{"num_hidden_layers": 9, "hidden_size": 64, "num_attention_heads": 1, "num_key_value_heads": 1, "head_dim": 64, "intermediate_size": 192, "vocab_size": 8192, "hidden_act": "swiglu", "norm": "rmsnorm", "norm_place": "pre", "norm_eps": 1e-06, "positions": "rope", "rope_theta": 10000.0, "rope_fraction": 1.0, "qk_norm": false, "attn_scale": 0.125, "bias": "none", "tie_word_embeddings": false, "parallel_block": false, "init": "normal", "init_std_qkv": 0.0743, "init_std_o": 0.0743, "init_std_up": 0.0743, "init_std_down": 0.0, "optimizer": "muon", "learning_rate": 0.00606, "lr_mult_qkv": 0.4, "lr_mult_up": 0.602, "beta1": 0.9, "lr_head": 0.00471, "max_grad_norm": 1.0, "warmup_steps": 200, "schedule": "wsd", "decay_fraction": 0.898, "decay_shape": "linear", "final_lr_fraction": 0.0, "batch_tokens": 8192, "max_seq_len": 1024, "doc_mask": true, "train_tokens": 102000000, "max_steps": 12452, "dataset": "wikipedia_en"}
Each number is 500 + 25 x the weight over its row's rms, rounded and kept within 0 to 999. Layers, rows and columns count from 0. Numbers have three digits each. The size before them is the row's rms in percent of the matrix's.

# layer 2 MLP down, 64x192, rms 0.0526, rows 34-48, columns 0-191
096:500482483496513514518475516530462510513487488510525505482506539558496490501465529496481494471465489488487490521541502479443502494508506514464472457563525555521519491495444477498493482480508494524501471501459470507488506516472480489520500477493527529494529507554509498505449514535479479527501467497504516545491503501488543538525558470520487452487511526478455507525554526485500508461484470460530510543531530474523514488481500549502497545502542509482481493511498493501516502500448549489490521469498478488498498474515476524518555510486526518515482492491486538504496545540495537496
090:509512480463471477518477535487515525491488454509525495504511503502514508520519526498489432526508506513507517492496490543518490526484543562459551483534532552521496496511472550503526525515476525447523491516461486457477476478493505499503538486531455463484474506494468515467499463505549489466507484488487489498440519472502498495496505528483497493548525452515511480510477502515519499520508491479503500523507525509494520527492523545488492487488468496499497518480504463504542521516491564543546487512520482491489502468513511517437505491506477530459470488503518568537497470505541500504
100:486518520497511505533537445515502475512556468485519474523522461499522515481511487502510461453476489490492583496506515488452498506523528481478509484527526500473492502515498539504482509469491503503511506496512495535534536518474473470559480511499486464529475526523495500472506498515506528508511492532493492468463485444535472502499500509530520507521517482562520531516477495499487495500501461481466486491519543543490502507470520492511480473484539486497516492489511498449519492502494519458452499536443493510502517509510464504483484545528468535520474501505464555511456444494453476471
108:513497499478487512465517475492492494500533466525473496494495531531502511519507491503447519502461523466494498494458497525511502515502511579498452490505548508484506499483487494483490472462476465502485416525488507460490491506491490495516493485501464495502519480505540474502507502523552494511473474529462511492504551512535482546498459490525507477502482528477497484516537517466518530468523554504492463489476501495537513510526474501471503502482498487523484475519560478516447500487529475530478540512559474498498467523459453531536468522531512467473515516497450475471470510519499499509
092:484471503448501488496502524532487530522533450537460492524525531549464512464498468501470466491500476477486492474492501530464538504498496494499481473481482484513465481484536481496507466504491486514497481531526462472519500492491461504485504532504493519519482490477501489512515468511521489480500489466502509523435528523515478516529480556512525506464473510478449459506479514514506520521500513509538492468469511469501497470538445512544490547482519494553514565557509474516487537512492501531530497505508514471527477519537492475502496487519484470461467500537468503510514552451485504473
092:497503534501501514508516512492498514566451484499471476473504538536518463559474479530493486485521544479480495478502511543511499479499489507508491498537510493538484526500509490502500467523458508488481521428489512522476497493494519527473492451502464505455560454447527488546536444511480541486482498489479492459492466472500507520521459473550524500488540521463504516492463452473460520543508485515480497506529528505512519488527518534521487529493490516476527490569487476511468500478478489476510505481481500506501485529514523515510492512479539482487484503498467501492535508515527518526
109:482493507505462483509494432496454493506489424498471495513524498478496498516525467478492536485491522469471475503503446498526497512508521465492483514490502480482498502482510486494501485493496511485499429483549503470501508513499498522524566471499473489507478471445495470561492471472501462533505477502494503523498500521465434472567531493493512472508463472505481501484454530567515507500493534526477515516491514516457490492483507528462489510481538496494465562484487498520493521506483544480496538491505488482521478520504472495484512476509436518477511492497505533486508487502512535527
099:473544474478480512502506505513500506509519506544540518504493412501469515533514519476510506516496542525517493465519544510524530463523522533523504495487461490496502466471503495517475493472526465532511536475494507557495529513490556500496528490445508498521522523501492483532463505516511485474506498531514500463472480482469514524494524526511494509543461509511516547494501512530504444526507494506492485524462506509487496468496536515520481481502512544479506482509503480462528500512519500528531527483477492504447502485544503516504524526491459494541504450491535561490470462464522455543
103:458495495483516537511526463519454469487534542453526518465494549439471461540507480470515514511483492530539492497483485480527513513485548497527510448523507504492469506501499482532460472510461485493484493478513491498507482499504521443471478502490465491471527510449485508491523512477543485497441483497539494498532455513511472512494500500514478476522474486486498520510525503464523561505454454499492493513520495505459440499503493520489528474539515492533492504525515522525478502515480494494476487483513516549507475525488526505469501455447500512484530551468494515536515514513523517489
094:466491504459512499459540487522520510486526515444505490565530490554461489536518494515499516468510493530511546526447517481533502443482505507507509466498458475489485518489495440525497531514560514506421488488562514479479453483505479482504506478499492522522509496491485469491490509496502534545507484521507467516572492473514458512493532495494509543545498496475481503506483534493495492465537478502484525512509496497486508502491519543473486530469497501524487512493500465495498491499491514486468476499445481527472530503511525479491528480488489487510459477488513513502480474478460540504
085:468525509456499510516529477478518516471487527501480504483449520458486498497527491522456504490470530466473494516471519472518502519495483473504487448474470512462507475485461467492490473500502496502491444482511509463524508495495494476485481457503506516471493495497476494510529486481504481524495488502491534501519518571509513559519448518461484502533498523486542455537492526508508468518476477507528469477522488469509490508518507485537506468477531514552514507522516501535501537499488526488524459525495527463498511524486504454496501515485498490495509550448545427499535530539497561528
108:496499489476525500508516547517476539450469507510533490514467568491489509495495493459495504515521512523501478492499527499495496517484530528489469555491507501478518510471490429493496488476475469522470507430472509489512517517502511484455484478457509511529487504529493522512496514453464518521522489470476502578511549457526483529495503465503529505505492533513504478507448525503492506469494487473470517521551499557501493474480464516517508470487470505514508474447522491466489492501499552504480496463511513534530518445528468498485483518494512496509490547474525519508490516450499493525
096:485545519527486525476503510486537518484484528530458460460491507491468471509502545489472528485525499533485539500530481554546515496511494554531502500479525506490479543492464507515513461486511535439523488497464510524502443522486542479507440538524499521506520494496503492479482532537505485509470450508444498473510468495507527465477487518535533520512497458541520501512521462520540507529518511517498526500498484514507495428460470485513506504508484466505528489488507514502513486509500495521503496421505502478495503539472475503514501460459529472481494501524484530475500515501485501495
099:509520500496480511483499524527453508512500501538504514482498512503493510493484534531556459494487483510486480540531519500478499508498540511477536528475487494514494536487500473510479491501490538499569478520507459471517499506472487540486473504495491503534525512504478485499548487498548506471523510514512520455444518513527463535495521472509482469507467431521527465506500498522503492466551456540535447497451496468466495483521517521499492492526454488493508477488506435536514536530486497493518546497510498461472473502491505523501548505513499472523428506500511486500478535501459497490
092:520494491475482485485509520507519500504510447444524440499497477516491523513482509553484520519495474550508542490525497514549479496499522513535528529461538537504470523475461538487503513476524512511469508540505502455475495491469540488503513511481520501502518497502508490462464493546508522483507436499522447516536442503511519472495518507508503492503490528519531492504474500474517443528534515479515551505476528496444508447487513516503522479517473530476513474468498490525531482502500538557509512534514513527514495516479524485495498492477480489534458476522519488538542475507463481498